config.yaml
n_layer: 12
d_model: 320
n_head: 5
n_kv_head: 5
head_dim: 64
d_mlp: 768
vocab_size: 2048
activation: "swiglu"
norm: "rmsnorm"
norm_place: "pre"
norm_eps: 1e-05
positions: "rope"
rope_base: 500000.0
rope_fraction: 1.0
qk_norm: false
attn_scale: 0.125
bias: "none"
tie_embeddings: false
parallel_block: false
init: "normal"
init_std_qkv: 0.0262
init_std_o: 0.0
init_std_up: 0.0262
init_std_down: 0.0
optimizer: "adamw"
lr: 0.000989
lr_mult_qkv: 0.5
beta1: 0.9
beta2: 0.99
lr_head: 0.00474
grad_clip: 1.0
warmup_steps: 217
schedule: "cos"
final_lr_fraction: 0.0
batch_tokens: 32768
seq_len: 256
doc_mask: true
train_tokens: 275600000
steps: 8411
dataset: "wikipedia_en"
Each number is 500 + 25 x the weight over its row's rms, rounded and kept within 0 to 999. Layers, rows and columns count from 0. Numbers have three digits each. The size before them is the row's rms in percent of the matrix's.

# layer 8 MLP up, 768x320, rms 0.0396, rows 603-702, columns 256-319
099:515458503523491477414519506489491517497457467445486488495495438513531503516473512507486499426524496510501486511498524520472483502498478489542469484539523519549513499529469469519531522469443481
096:461479545478485532514513509506494458494542475480485491474488540463525528545487515480458514536511504529476506503533490498538457486490483514525472498541472491494484490465491512512516486521509509
096:495491497490498466525500509521489501457479510472502446549522492482499491490478486476476529522507528512461494461471519526487478468492514446484448514504514500505492476450469481463512494493449510
100:508444496491505464492480545520502498499545533463511521477505489500467543495536522463511485440497495540503514458525505480515534487518489479487513503511513492508493486501518531508537508482519503
089:531507493495507479524500492515466466542455528498555498501534460475511477538510502503561478542495496503483510504524529514540518484487495509511519543498526469454496543490486505458516487516496503
098:498481534488488493515466507533494495502469520486505556472535523478507524511516440501512554504478513479488507451476509467501526511449525529475459483509552493511487493523465505440476525514492497
099:443493516472456511511496523459500466469500495497525469526508517497501480495471509494549499465484529484527510505518501503501574518505513516518520517436513490486530525462542455550471518505534475
100:466551501500458491479464540473408479506489501514492491509495500533506527496496532469528477524520485500487471504481482486496512497514488499509492499505532467483488505500575536523544552458518489
104:512514508519526492500479518484569476513510465475472500518501516502514520472531519534508504522471506454556515446530507529461468497517452502551531472481496518547518532528499553493477508486512488
102:476503509508511478516525522517481515455527538521481460501565477530458477496487504524509537517524511458489477497502481561513522480491489514481489540515539512491494481474453483491492497479535501
101:519481479484496502517455479462499537486515492473537484537528505493494481488483501522481444480508478532508544536541484530471459472523550504495455477533504514472483496507457515530496468462534488
101:450496511498533508459521503495426490519489518510511508498529491551506529482488495508511519533449537534512534463528517515520486482554496508486470504511495521500425498490479571490490492518455528
094:518512517485499458522479478518496511526488502540445524512475485519518503493506518492468495531488501490504483568476526497495498523486487473499502498497499483501457475512514494517526459548519496
099:507502517477494468540539500503516476482494417475495532514467484547536512546519480501513479490457475479482481537510517484521468498476486479515502471505487476470499479518509489516530597481503499
101:502506505534493515497522493522482483517513492502519473514497511469501453490491534459529493515526504460493469523474493481492492493487480575469471496509484501486447475496475525463526506538505482
100:496540471517489482509493506464513512553472494507480495530511508477486446473516492497500472486523500473518526529503485494486482486469504551435548512501492568503472494470506491486518480471508499
100:482463506512462498478488469531493506492486529525500503477533502474548485501483486493495476520509509505474526517469471497482474515448480503468492514531503507516505487506513507488560490516498511
103:485496493521501499497534490451452509496509499447510549502497467506488470528465512513521530464467508493436489507507524495460518496460519463504515488525516518533518495553518481494494505499484491
103:521497501483481532474525496476462459523486494506466495523475432504525464538500505501536502485502523504514508495532503565495484478536513538492479476551475503477530438519508497517505495484508504
103:494480467525504536513451490507474542487510491496496490533502526502500545518489454512493545485492517529453489478529473535499511505487500518513491509516441481520545487553521460522458470528545497
105:487501476489501504515510513511484507486496527492485493494525520483516459480523520530462499491527482479504449524474520493521528502508467505517502460537488502507548497541516511505517507478475520
104:508466515489469497536491500491555481485549491555478521507504502484544503496486490455486522551446501499500536491516517510518528478472498556478508503513533514509497487509466552488442502480532467
104:532510474511510482482510513492492484475482493498520473528501494434491502530511484498462486478455483554504497527503533482448553520486542499490491522470477488526483484513509483476477483507566498
104:516519500493488503515520499492508512498493501519513526530498549536533494523527447514432525489539496481517497514527514518501472505517526489461511525524543563460516524503505484455480486473501513
097:472500548506473529488510517515498476523492495469547479522470512470479532479495464503495514481534526509486449529471502502529482493495525515521458470511499552512478480465500503520534524540488505
096:511505490524524516467522475509512514496466542491485478498474472473524467504495520443544514523492493528498507475498508481489529518486497488542490517508479462481454500501502473489513482527526505
099:511533508518499454514518528500502508495492485484484507544476492504497485454529481490492500464511488528523468491495514479500470487528558478490495475456522473508509519492527507509519469448478542
103:476509487491490511510468507476503536515531519527465500529485511492499469540541545516438553532520510494537464466488507497479498465512516522499495464485479502496472516486489515521515476531492517
100:499505498470514504514510475521505456460505518493487498439521474506509520493492449516480504463445506471497505483440482497484479493499470483474532466505487497497479485487485487506523538555481502
100:512506479496516492475527469523484519560539508530522510462474515498506567486508493465503486467525476507494503481477495474477495516539446483471483460504534470520482485509520494482496530510518522
100:495530520544551521530501517485453502518511505505488492503526485532546495455498540514478492555491495478551473519511518512477511513561485535476563544452477524502517498530478527493484467504535493
103:509462469545460522528458517498475515478524507589500496482482501530481502506514537486515512471516480496456485534492527519513524491512480485486462521492503492508474461507529497534509442513497523
095:500475492508512459491521537451570506496506467513486525474495491495526516514528496487527515518504514487485512493454545512513543484515500562506552514488489487478465514516500454474505545485500496
099:502519544521498514464483486533478448516466484540472481507509477470533532498466496491490476499527471470468475514509481553538525501505485505512531510502524497517518514479512504514486535487471516
104:498541486470475482521485495524485501503492471521515449476456511495516503489512493500535554483485515505456503479473516462515456438529490487513486498541496524488512513524511469491539495499479510
100:471501521486515502487522456466489523509520472495501479516483525530509514515487495432509488485538498486521503542461524507522479485528515488487503517485572537517504502452491504523534480502497503
099:516520504531485518498493475517439532505460530505503518504485516502453546511523507499495503460477517500513530500546532492439504525492520506523474467525533481508490543518521529456469540520465503
103:460506481540505533519531501522476521524522490518516532505490500476532461481512466502489486489527519486470473531475505503499503497490505488529508462530485488518471496501524511549490494508459513
092:530455482506501495498511511500492463503529493492519475526486523518453511496539523458500502514510499496526492490508475504502492475505463476503479511483530480505509474469482518489470492508554513
092:474469528478493500485528544448511484503468492485501497501484499488504454467493480519523480516543510506486484529487528487496484493504512473481496513478505490500508504449570522536495503547470497
098:495480489471508504498522480539509456485538497482499481512508478518521505479479503482471504494498517480475546528507508521496530484534502478483498486482490504488504507468515541501498471477493546
098:527513530518499500501489571465503478536441549464499511480478552484499494525505472468473523493522484486520532509494530536478525513491533513540498492534533510490523429492506489505520534487450493
102:497478478469534528542495467571462485456478453471467482511540493502499486503475484516521492483488498490483465489489471491520487509486513505512506508533505490550479493451484488496485505547506498
100:511531521523476470493442525522429489496476522505506492492468508488502548521527494496523547510462496520534545517522510535494484454499497474531485450478494490531467510544506491497526500535460506
095:515476511498510517509527487477498511505493478487517509498472532516497515479491527490457462485486506449504506486531516506511470474576487504553457551482475504483520528530498493525528504524536493
101:500525487568495468506496488512486487519510499500549525512472488486526515491505481541488536517487492546530448530510487530487509532506539524521478467494484489496564488512499485513540508513478488
098:481495533512481471506502502492495507482475479521476484501516469537535499482515489512504503513517487492566564533486496509526484512546488490425547521497506546519460529470497504474515481464469510
094:519485511471474479488530473501510507508508558502478475514532509519485475524537504518502519537488486485562538500490566538484514528513515459493546505497464506504490435480532516458489473505509488
100:539493483540499495483491533506517527509527503517531478457504523534487512485483474475538472502491490500474532478487472536538470489479499502522480492523511474538517506506528488499546508465519505
099:523528461516508522518459509467497500474503518488524512503462476554514519482512506467471494492527505493469524477530475478517497474512523530511508511484526517470489542468492498496479516480489478
103:509526526504508545481484506516468511471573515476514500507508481534451528508517516503492527492505563511503504488531468503432525551475474512505496511510507490500487499523503539478522537500527499
106:499512480506476527529512477459508465482488558500503517477494518510501524501504534525492497495504459491508550507555527546496521477491451531520494493487481475495477495507519492501455488518512490
100:510469488506513454507496540544459498534482527473512499509499490497501477513521540473487505532508517524518493514548523454508481511491453483473511494493551520477566481529527502490465497516563504
099:475501492541508468453540512444490496472447540513489491473519540496542492482498505494505449499477491519512469529521521494485502495520513492521477519537509545445532532547537532510457506521512501
097:504495491489497554486519468502536493527516483531514510500509459465466521473506478475481501481485514495517523530514474552515517527472484435495525477493520505462511454543524523498511491489460503
098:456466509510485536498488493422526550470518479508516487491464515463475514484521565513513477538480533486509515477472501462506475499459452571486492510491517511466488540495490469522483507472503539
093:493527486486474542509486516518465526512510514502510440514522476481504493543554472478507536485502515468512461488511506498544523445498499499460533464481498471504539475456496486496460478514490514
097:472492485479504477492490473528488489495489525517520542517480469457482533498512518530479475528530462505499529524516542539491539459541463491548447503483497497537523504512495540476527493454503502
102:505495497555494461507486440507535468511533492494501484474503471550478529516500493472523484491490487513462484522479543496500504519489487503502499497519526531484531591491480510506507507497488551
100:537482533489483484516471505505492532519473504481502487497487505496496513461473490505471517521513462484550474486560551469508447478517545492511490482513511514466509489482503539517510508536506507
103:505487528504476471457521491493563521506522505486441457469530513511488490539480545507480485507495493501505496466503490482449475503526555577542455490545505520534462491486477527550508463471532511
093:501474520508496482475534546508491444512527478488492510514468452524478520536477553470512516456463526463494520520500517466517487510495481464527509538529512534489510504476529503454488485525458532
102:479526521482539532501484505526503515522483506458517576502473556522508502507486451529504489468506514502482525546475499536468502505496515517547525480499496463474505451531500420495506520484485505
099:508499493502487485515523486496515452507485491524530485526489531497493464539494514476500479481465472488523539484520506521506480528474500508517477487520538464546508467511453509497474500517484511
097:523531549517475475493510475482518528472467496505469494472519543478508468477469497482479505490474532489587525550497482490473509517498497485519552516489529492501504501537520515499483511541518492
096:460504518509513491495496528456500502501491488521468521496540460553519500503515498511507514521490481478475503472472495507477508448500521488502517485469541494489525508465517499493520453454461467
102:508475479489500506483456466473492496516505489518481550528459495507498484506502550525548505495490495529494497538499467520501511505491523521464494479523473517477484512494459524525495465520513488
098:471509491493497494513485504508494512481476527467488550463485501469494526526544529508469524502505498452501531535507509513504481476491523487543522528514513491451488519501483453500474490528531494
094:463452547551517521506513551511517499499490491461529526533501537492525506546554505510526540502511501516459516496534482511466502498530476532502476470515492459526499479506474497516544529450536508
101:489525458507555520456467490487490505489475452483508493532550462480468447503476492536493486497527492520476516504489501543513564515507538481510524489528487487561486508517504541539512486469485508
099:532480486485484516512476499521523477470482496508476528463486529464497483542438510478538490510527494502464481477552485547496483469468545512475484507542537512509481500480457542535545493490483518
101:523469491485539488523504507491529497537508537544530502477501507534496482485498520506511486489510503531502523544491496472485507505516500518502494485519520501518497489482460536517538518501507507
099:521510553500463503514514509518549491495472461499484511482508537453498478463471509534480485486539504514522496508483500518475517552482488501507554524489461528517472524473470492480521469504450494
104:476473469520520538514511479513447535511508527515474473479524516529475465486526507495491505506451506522546501508461524505516505511511464511479496534474485508518497508493452532511516477464502485
101:499507461523498457533525494525477489421482460453496478504499508513482544500539511544487557524493520464471521500484500489518514501526449514517484511517502499459513486507488531507514502513539512
103:463489508463482499488527515476463487499490501450533475511529469492526486522495537497500518468493502504474488477483454450499574490517463521547477482512529459448535468522531527505477438500526512
099:500486452489487478499450535478532494476514550495533522503533513465493495519487512508538512505525537504476485534488523488476462474514482507465469485528490515501502540482466506497554549455539493
095:539490448523518513509524535451526512505521484544499468481491482526542492494460466483500543508516471474472490495500482517480526481468503485472508456538493462497473538518463528488471487511512508
096:502504504509490497468561503508500479516546486487545469508524491507449483568449450500446504514502513554489531510450475530595530499496475516547487517490528502492510504470450464473516485529517520
106:439490500481478485469527529514509500499492485506516493521483534499513514476535513451500512505518533543524494527527494527562535493478466526520476488494503548518506507481506514530481510546533505
103:528509446473462496494496475528482535486519501496472495471476487503491484516534489503466487483500518483492511505458489534465552528485532535501556541500501499446503497522551492510513478494514483
096:479516468538447473527512504515511501447536536507478479518487533535540496516508495550476524468512487481526468474506472496494554536456474480539504474487515481443526528483499483483486488468465524
097:540501532477496517517473503510509503494510483507483512483515522490507509512520529515525516464488501517481487516491515537512480525498577496497516464473509523479520505471473532504510507502493494
102:528511531501478546468485476462527486541482536528487501489527476486485538481487492484441502520554505459521557495484526512495512474526470469510537482510512560483479506522484525488500474492484503
104:517486503523475512515500495504482468509476456530520501514478529502490458473466484512518490489466477506517539475546527501510528526471491554522529509510495517522485500481499503542494466518504504
100:463538514488529483501448462478560495485471497523461512457553509474485500511435533485524481530508507481488526504498536497505477525490482486471518529487481536491534481528487521526500500507520507
095:517512516514489483493474534470542477476495462489506505522494525513516526497478512503526441441480485501493520519493476519490502474450525456495443511512527545509529519533488513497528498481498507
100:491517493486511503524441542506531481476488470502514505491530457508478502491500498510532521489499483523493481460513511470492493541526480484516512459548460478479472492561481491522530467505468490
102:536529522561465502493499500495527508494516474511486501474488501495529583475500521483524493533539503525510535551447470517464504521533507509455479491504502492505454490515475504494524463476521483
101:514536537510503511522506488518475513490497482499499512488475446500490517524535499523468499474504481492494500485471480516502541463550491460525559506506479533477464494509529491480503573484509513
102:449497461518424491487518517546535500505477479489450554508490433509503518458493489527495519502556493468471506532492483476533538500498522507536492506488488527461500518521514490497468544467484494
101:525496473521487501465563500524523515522551482513517507471530479511496471481486488498464504506511512542504524491500511478479486510485492535467479480427513457486504529489476523469538528475491485
102:501515520508471505527477467557488496513485510533510502472547507508469502515495500475529497455551475490451515548506524475499501478494462520495511532538519442472472551497474506488511476506519500
109:490498509530511517501488510463527464446490510480466543504500485459526526513523478497520512494513489489489530494539474476474475509503486523503524483496490508506513481497447513497531559455552488
101:473484497530511468495502462478505465539501528463494494519431532508468479461504495498482486496513498485518489517463546470497458477450462455474531497528513523537467506518532483549493500498487471
104:486490499507508465515482456453524492479472485538511517463518529477535473493564499507503499506486485494514454488503503501483513486505512512496559476516507507486498506540491503437457473506468488
100:523522524475509479495506484497489482538454523512485497567501535446518451524485477467503449463459490528526493490537460481502496489516501511521503492462502525522487555480489469466484511505505481
104:528572458490494483509498453511486490471520524490516500503527445486483499518478483530486523484507478532531475494477489457495496459519505471542479453501496470526513542490499504474494460526509523
104:497517517532555499491524465501525505473465533484479518485505493497499458470549499456564466512476497522508485508451506494503512492492500554478484529471511493486534482482480523544506469503487498
103:555476497482504499510478502456506488489493470507499518491476509514522465445459487499493460494469516476512518508512529478468499505548509549501460491474514503464467491500502516508512557528459484